Weights of a small GPT-style language model, trained from scratch on English Wikipedia: width 128, untied embeddings.
Each number is 128 + 24 x the weight over its row's rms, rounded and kept within 0 to 255. Layers, rows and columns count from 0. Numbers have three digits each. The size before them is the row's rms in percent of the matrix's.

# layer 5 MLP down (transposed), 320x128, rms 0.213, rows 197-230, columns 64-127
091:144137141168124136129133130148110150122115106137157119118170096149179123145146133151084112106122116170132146148073116134127151152131168115113170139138135116132129112074170119137167105111122106
102:144129134143140138142153116114129126153129134158131129167138161164129096152145111162154117117147129099162094106124116125138134186120088136122115141155135163134104137125122157121138134122095160
103:111111159099132116133114166078157125146131144160150155094112124095149127156102097130102139134131146095102124166115099099140131122151130122111103180151069105110099157124111096155146140140117151
103:082137173113132073122143114131115115074086154136142111160123137123103106110093137131121095142092132168138143120108131112125150113134168106141139132163124109144143119173118124082155155120164119
113:123098109138128159172133137105099079153138148121117133124104142136103163113096129151106143108100133106129142146110173140121120133110097113125130191101132149138124117090117184136173074139151127
094:103114145136129085089123155170085147156140126147163151078119131088114139121154137098134116104128101159109158166182129127112132133128121135113135106114086058140138147118108105130117094182134117
115:109163135145118107147116128094133140135155102129153102147136139123086139174127128104115132142085143115127108168156083084111104084154115139139156123149135135102147160085182118165137093179114127
093:154152084154104128139128146095169125107141121106091131113195148147110100108144153124158097142145136199166130167130128134093136130117155141112154102095149122141132114155128089143127141111114115
099:129113136148082107129156149149081120149147096117090117108154134150145120091126130113095131142111155069167109141135103101148129140132097118098146103139135133142130132115144090146107089123109100
095:127094107149140142120141133122117102097123135095084170126145126162140122129140131114194109120128100147095120138189122132161106132136111072166131168126068133142165154122143168132099107113139133
097:120114091163149068107145170102135098112117138102113133127140117106110122157098167145138106126117158142140130137108085132152125157131129128126160136178138136134137112154153166133089186131131101
097:120137143134144094132076112129138135135116122106155089114167137118147109152125061155136098120103123151088119086110119154133141129133083112179115115106084147104135129154109164072167109106092132
094:134130097115138149096111136165147149127151107126140117132163135126129099146163128123153118103128115131158154132094123151119129077130136093116105125135130162151115120125134112142124142081163161
106:090117133148127065107115129142098124138129119159106103164133119130137153139104111138127119130141133179083120143166130138158151167108171131138182108167124150118105154103107135145097131159126128
094:114139101101121128134117127152126140149078094178105109149103157171110117138128144122144122118138153176099142129142145139102128110130110132114073108097102113151130157102171106128132167132145127
097:156097095157127151101169190110128114128168148120155149117121124111108117097164149117156111147118129156106178144148142102140125162140094112158119153119123171124125123163109102161120114145092099
098:114126137162142119106169129120116148131104047091136165118134091141168160145116156129119115120067136155144123138142126129147136122097139126136159147133117075124114065151138179083173113148123106
102:139129139125099114120132153152111135128136111129121153152133097125147155139129130133099131120173146133154102151136084120122115130108149176148144103082116113119149105141103116107152154166144137
093:140142143146206157133126142165140115137110202142122150137104125110104114142101131158180139115131125169118144078134105121141177090085117126136132130137139140139152101151135091144108114128136133
107:101148143135101127157110128132117124111138100100140136103068114138133111129169128129120104101158116105162152128138179143146167118155183150152123148153148139153129114134108137155131137071187151
103:149138123140159159126085130121119115126125142107071126110147125148145142131168134099098102132164129122169083101125131119124110148104143106131121132103158163117099119095096078128128111127121152
108:127096111142111159148126166174124131136124126132116142171061093121122159164116113107170157126129172107092169116124138112105160100148161087107113161146080118089094104124127128162094097133124133
097:108131126127113159140108109123124099155084130134104131141144107131107180107123181155161108168127131125141157111079169106179120113108113147163112132130118102150119110115111110131128129126100146
107:122107170105119157130088166119146131150128122095090137122149117143158163137137124138131094110098134113115130122130139133124112104141143136099202127061119111114133108101139153151110085137110141
099:072105143142095114095160093134161122117129116143133121130112137138134157156121117169078114124116127130146127142095113126120105121145159132119119127142169084145118113104091107127134127153096132
103:145133127136152111123134109109197129095078178128119178144128147126090083163131129138138102171156135129180127119118121132141122126149097118138130119085091104137135155132120110125101170091084134
101:129108153144108123134122140125134201149143135160136108115172069134110144144152126148156123112108138104044115156156116131125101146129175126137145177125148170084108127111152110099138142149122130
094:120151124123093115137133136128128128157124101129136187111113148162094088146139141155180181130133130122119127120131102122092109130148148111123148144112111180158151157161146085134115136100130132
102:116155114134110141151135121158131142116133131131154116125156107117138149150118150138148105126115102114144090143124175110101167162169160118143125171116142115186118125154146150145153066087164152
100:125079155155087130145116097133158113135101106143138140132152124141108103142104143137098136131148112175113139093133114110133089150112117143126149099149145120120157117135084136163148111170125127
100:191161134114152192161123134071102087127140143097116132148133130143107135075125138125145088097117142119140150139089129118113143119119115167141139162134134164110129116144132120152131155133095123
090:090154134124137129149126127144131104143120082155156096090162134121163165136118135163083149123165153071107085145119102151136117127119127109160156122185136143109106131076137141129120220160121102
103:118108110117118096133115161112168087127141113108122168117119106110157159147130135053146142115128107084173159127162113113137116088136086133123107112134113178152149113154125100128090144120132129
104:139133146121116106125124147134144099084164170118123170151098148120140114154131114093099158139186147166123102073147147163101109164098125179156126139106136150136152140174124112161127098121137123
# layer 5 MLP gate, 320x128, rms 0.236, rows 198-230, columns 64-127
106:099125129116104152154145131118123162129132159168144162118088166116116120159042168111177082173139106120114162107113118185135139153143160118115132154129110169151114110131114120124095108093122144
107:066115187111120141139143115137041121114099165139153117168136156156112111097110112157094144166094147128116135085097131156118088138115083123158169135112139126149128091157131104146099128157101104
100:070136107143127113130163122138095151174157137156145094163120113085144143145166086151085144135140114072152133090132155159135089119104158138133185115117103140102140139119132126145103146114106141
113:092134104122152141146124138148189132119085141133159092117091128124114142146138122135123142130148142108154123170133107125142154115143128152130116159143128177117094144098101097125152134136152119
090:121147130125109125090132125127145183145119133122102116170111130134069103154124187089176125128149113115124149097148151114128134079104151124135123119145127131104149125107065145127119133126099140
119:151133143118074094117122130192144140136104157146155128151112133145148104124110113146083131137102111121156156102132181106127132088131136148098111153122135128133135138092135103163111150095114121
090:134138100173122145100150133113171144108163055110117142153163152127121068108171175110134108142173143135082148131151148124110153160128137134148143141110130107063123132170145126163146143106129091
113:086139134120151093167151104124161080134129183137110137141120085156128113132119116127137137111130156111111140121168158171081117110139167120143134126051061064148113126148105153130141157151141148
105:146103133146150122125156102141116138151110125107133139145150097110136127159139133162193158093149112119100142089192111124178145136107124114163077122109098105149117126136120162092113116162104135
098:106129097168091121155110114150135106075137134110158126126184127141089127130110155138160134152108122151095116144130106098131125138121127160118096109136135133156072136135129116088154155116138112
098:150152104155122138127094155155153118113097104149127117148164104130114066126140109129122141140116130132085118148182135111127154155106150174149101124135159103117098125102149176146121159158113143
103:099127124168142118108118157127144128125140120124154120129153071138105144106152123106109162152155137160169140132148116153162144123122133161119128133084159174130099146112135116122183141145121148
089:106146147127162113130110077105119147133165089132156090115134121125167116129146127126129169082125172120119131104164146125120129121093137123149131127150111114126099147124105137128083137177169111
112:098119103185144130149147130085146117111090184069163178113145140116123100132155146073143137124137137132122179160136132125121134129176148158115153109141133124148126115114103106130081135124093121
100:146151147104155147155127150080158103115139120143104143126139103131117077121132186115140139135115157140122125121116111099134147094161081119124112106096147184130142132119097132123146127172128133
096:158132103125140149146068135139106144086085110123088156123112168144168119098124147092120114117091126111107147145107097139120142145083115106148132136111150129155121109113125136138130143167118086
100:119119128082070161113117174138161167130133140099133135109121180117143124090149120141148117110120098154089139154111142109117131137155137127136114134117146135143136151122128144127126109129120130
088:156142116163144132172151117212117115126113135129119121142117135128130145145149166094110115168134104122095093114131127134124107137112118137163151102138112106131165163150117137122162093119183152
105:116129134124102156071159134133127095115113181136089162132106120132104137092110133160110101170120155132161124127092130134097125105130112117148120109141068139152145102169119074113141157200099109
104:153119160096149103116138141148154136112082136145101102161122114155115122168108150097146116132145155142157153125113140095149126126124088121126158170148140149124113120123162085155135140138121122
112:124120128131113140101124117111144150143122193139124125130150142150119143162111127164108105142115095105081107111085119134147127136124099119127109166147129140122167122109088121108142149182130121
104:115166153118122135152136117106123159078160126091106141130131139126109136161159170090100153115165096119154119149110112104155161125117133139135133133140140157120109161135113130152124145171114129
100:110192139123131124110122117133139123167105146174100133121099105107115146112142125095126117124133154144112142148147115113145145156125122108122129165144137112121116057135113094121131178158121131
121:119134115143132144143092135117136123104073144135123147143093139150117141124115124154130151158116093079147118133174118086146088092154074097115158118103109111204155121113138142164140148128140120
107:113080164127177116152173085102113154145124143130133127159083125111119098168125141131154106110124124132100134129104190091141142070107182138104103120123161108169145150105077077103128161136137134
111:130154102117078137144127160116113160136104113134123129156116144132134105118130161096112170161177146125162153084127141128120128107122082103115118124107196085120108115139114121119117169113141098
094:124123075127152161112118137102146094164135120172145093103119138130107158122136123138162128148137125127087108120114148113135177121118140128093126123095110106128143160077130115086127144116110137
089:122132132067145147142142120110167138147110108141126105086112141158124116095124116093114113136151156146127130117143102062117154139148125141128113105131144133123164158145140109137162113138166128
094:159112087129107150160127142116138168179129140155101092145080117110122143099131108146086167174086142130113140149095174104145146096094125077099136146155119112164131128088084157122113133142106133
103:089153145151116089163179119117146100148159116151136163121134142117114111142147139138121102136128111139124117178140121085155108114104129122106181096128126111153154111114148114121100104101100092
086:118126142138138158117150167175131111091139149137110140155142160166142163082104164141081120110130125140161137138099127129141127110129167146142131082138131076120138150101142131145132133151119177
110:110133125151156142150101137134178099128162145142120115067172122139116131129123178080131085140098147172109148121156126113114129117109113144122116134102102148122124116142119103138094149088170127
108:135122155123097118149126128121116154112156150147108120184101133124139100163118135109088150108117148149112092132112123115143132164147147152133110085122103139127051146097111150137163135090135129
# layer 5 MLP up, 320x128, rms 0.223, rows 198-230, columns 64-127
100:118113149138118200150145118166143078129099118162122136137144117140120158096114141153135116112165135159122160156132137143138147118114163134074135103112126150070125117085129148153139130117123163
095:140086136115135141134110083108199135145147129138126159089116093104105129168105139098129116121119132142147145143171161141156116123142163149120132096154148126113139111121104145116185169141139095
096:173147133073120112124156132161105076114091151138157134110090149149141115181120148084121054126121081128138119143088159110129108125088129140104101120162177168140108132137109121095156114114118106
109:113139127087165146135120135112150145101089091137106103132138117111144191123132125115120128106176179082140132156093145126101171140141103123153132137171140160177113097118156140093144128164119131
094:153083079139100062131125148109111103144118170087153131123115113104167079141132139133112121143115165139103159117166119108129161155140131141153154123127158101111126118147098067149123119146130108
115:088131126086139109163088138099123145111145087091101141123086103125128140126088128119085160138128120119093133111138089121102114108160122158141102147095160137111157140100176131115129108151138142
092:119107170080122127120118112122061163120116138111139104145088141087135126133108093108076153158108113162120110121117154131158115105115137148134128173146131138162132112113139119086165062135110142
108:078128112128110124091138142130144111136129139135154129115124132105125149076127161104147135142137096147170156119106107139150123157116099152151098120135157146101121136147142149115131124116106154
092:130116133101154140125114133168156136130138124117172155178180143169084113140097118117128160142111143152107124167120145132126110137130109152120152165078118089088130096124128193130125159150158122
092:150138141129097119180164076099152138118128134141131102118168146107150151135143133170130179107160142093112122132133107109118140117073135163142123148088156093128142123091157129139165145085077141
096:128181184119132164118165135169094117134124111121125161103124118150116109122088097135081177156109083146141135118152154145140169157121125147105119150079139159139145163112127145145112172150106150
101:106152150149147120116146139159135068147136158178132104134112160075125096145109183129144152093164118113129127149125113147141120146134097111121132126036175123141113142100124125099081138153165120
098:140118135094108142135140094120110158136155119126141084109144140159154147131122170127157137110136176198111166132118104127091137092118134159125163120119149125107129086163101115165121130110189147
112:134149120138111114106121137149115148167127113102143138142113091120173137082103103138124126151122125184176130132083088158127124169129131138129126111118110132131145166130176170132161142175160111
102:146147140105147116143090123124119130101139118115127108111157094148176145122111159139078136143099141163144123132162114153108137131116208114095175117116146089150163154126125147136145156162178105
100:161135098108103140123146108160155108131180156109162151124122144096097126130093135144099158149115157122162140131141105165106117100146144134087105119145132136145106127137172111125139155130124153
095:162137148121142130127130137105167096157138127138130146154130101125116112159110119091131094190119172065180125135151095148099144118139108131074130116129135108110155125136108119133147126103103132
094:126109115132164131148147165146074079133098122109113107117123117108117094118121135134160097132132129160108153137103128121125144153111176156152138095128141129132124149171130126152157143128123130
105:106149101137068137135138080119144136103121150112147112097108153099138166155105143084135129124149156140119097135155124166103118178170107130111153116136154112122119124138117155153133154079108121
101:090088171136144188097148133129117132136116094153105124144128112139146111132163168160168133097161126104161137125139163129124108167102119140125111111111145141087111100135156115159115149124150105
106:129107179108108129118069095111126096131138141115201118136114162136096147112125124111127133095176151149163131142122153098098125163123142130106098130116122142137155169121113123111148130123112110
097:113123098153156149135124141116080095142141159131162196158107116124144103089134099127112127149107158084119160076106076047088125117119129130110143136159104107136124080116127140134095115111116102
099:160133143142119134127156123128111144131108137105147108111129135175139141140144102147100146126154137117159139162095147091076120156126127134180085100155135144167140164143147146102165149149134089
107:141117075090137166125115109101127092057129125155140124129101105115134153171101112110129122144121108108151084139134143105118128109091135161118134077163142148104141153122114105112131103103133099
102:095140130193117122075098101100154109083145116139110147132151123101127125122132166103112171059098155127101114152092118128136141143121108083156117122125173117125128122103106155097127100106102106
107:140106147077158141137115152116079085141155144150123126108142127182140105153069136146100124131123163143131137165126109114135112126143119127150097114128123185132151120109122121120127094157125142
092:104138142103114169129131131137078170164141091126137117133100144126094097122088111162139137119097140159088113137122082162106150135111108130132123151064066111143120105110131135060142144129147135
097:143139104128101100094128123135126139160161158132157128133109108162150137139140122132131148111137151036126135126131160162156105158132140081107139142101152123112116107126141123136136141127125159
095:118136107127057165121160138129137136102114102126111133089126116140133104127158141099151175087143091118117093133136133158123156152175125133125134151133129166089086142107139080122110127129158130
099:127104123138143151121145111131154142121146158097125117119150137170132136100126084148137154092112121114085087161089098126161133095140147083123120125136142109121140093106136162150116095154181156
093:116088106122131109134141117104130113126112166139116133146117133145103143127115129120147119102177072107115112119102153092123125108136117080091126160132131092148083158202163085102135158157129137
100:122128140130121130142124141106154123122150120135109091114181151150159126139126176136155105159133139161087135134186114156136145086135200126117131164103100105141146128171114101173125149110097147
105:153080098149098120182131130136127134123109098098105105159132119135112146106099110147149124098126169126090134154128123100098128174085095154112141105123101144125156120085113161155136158132111144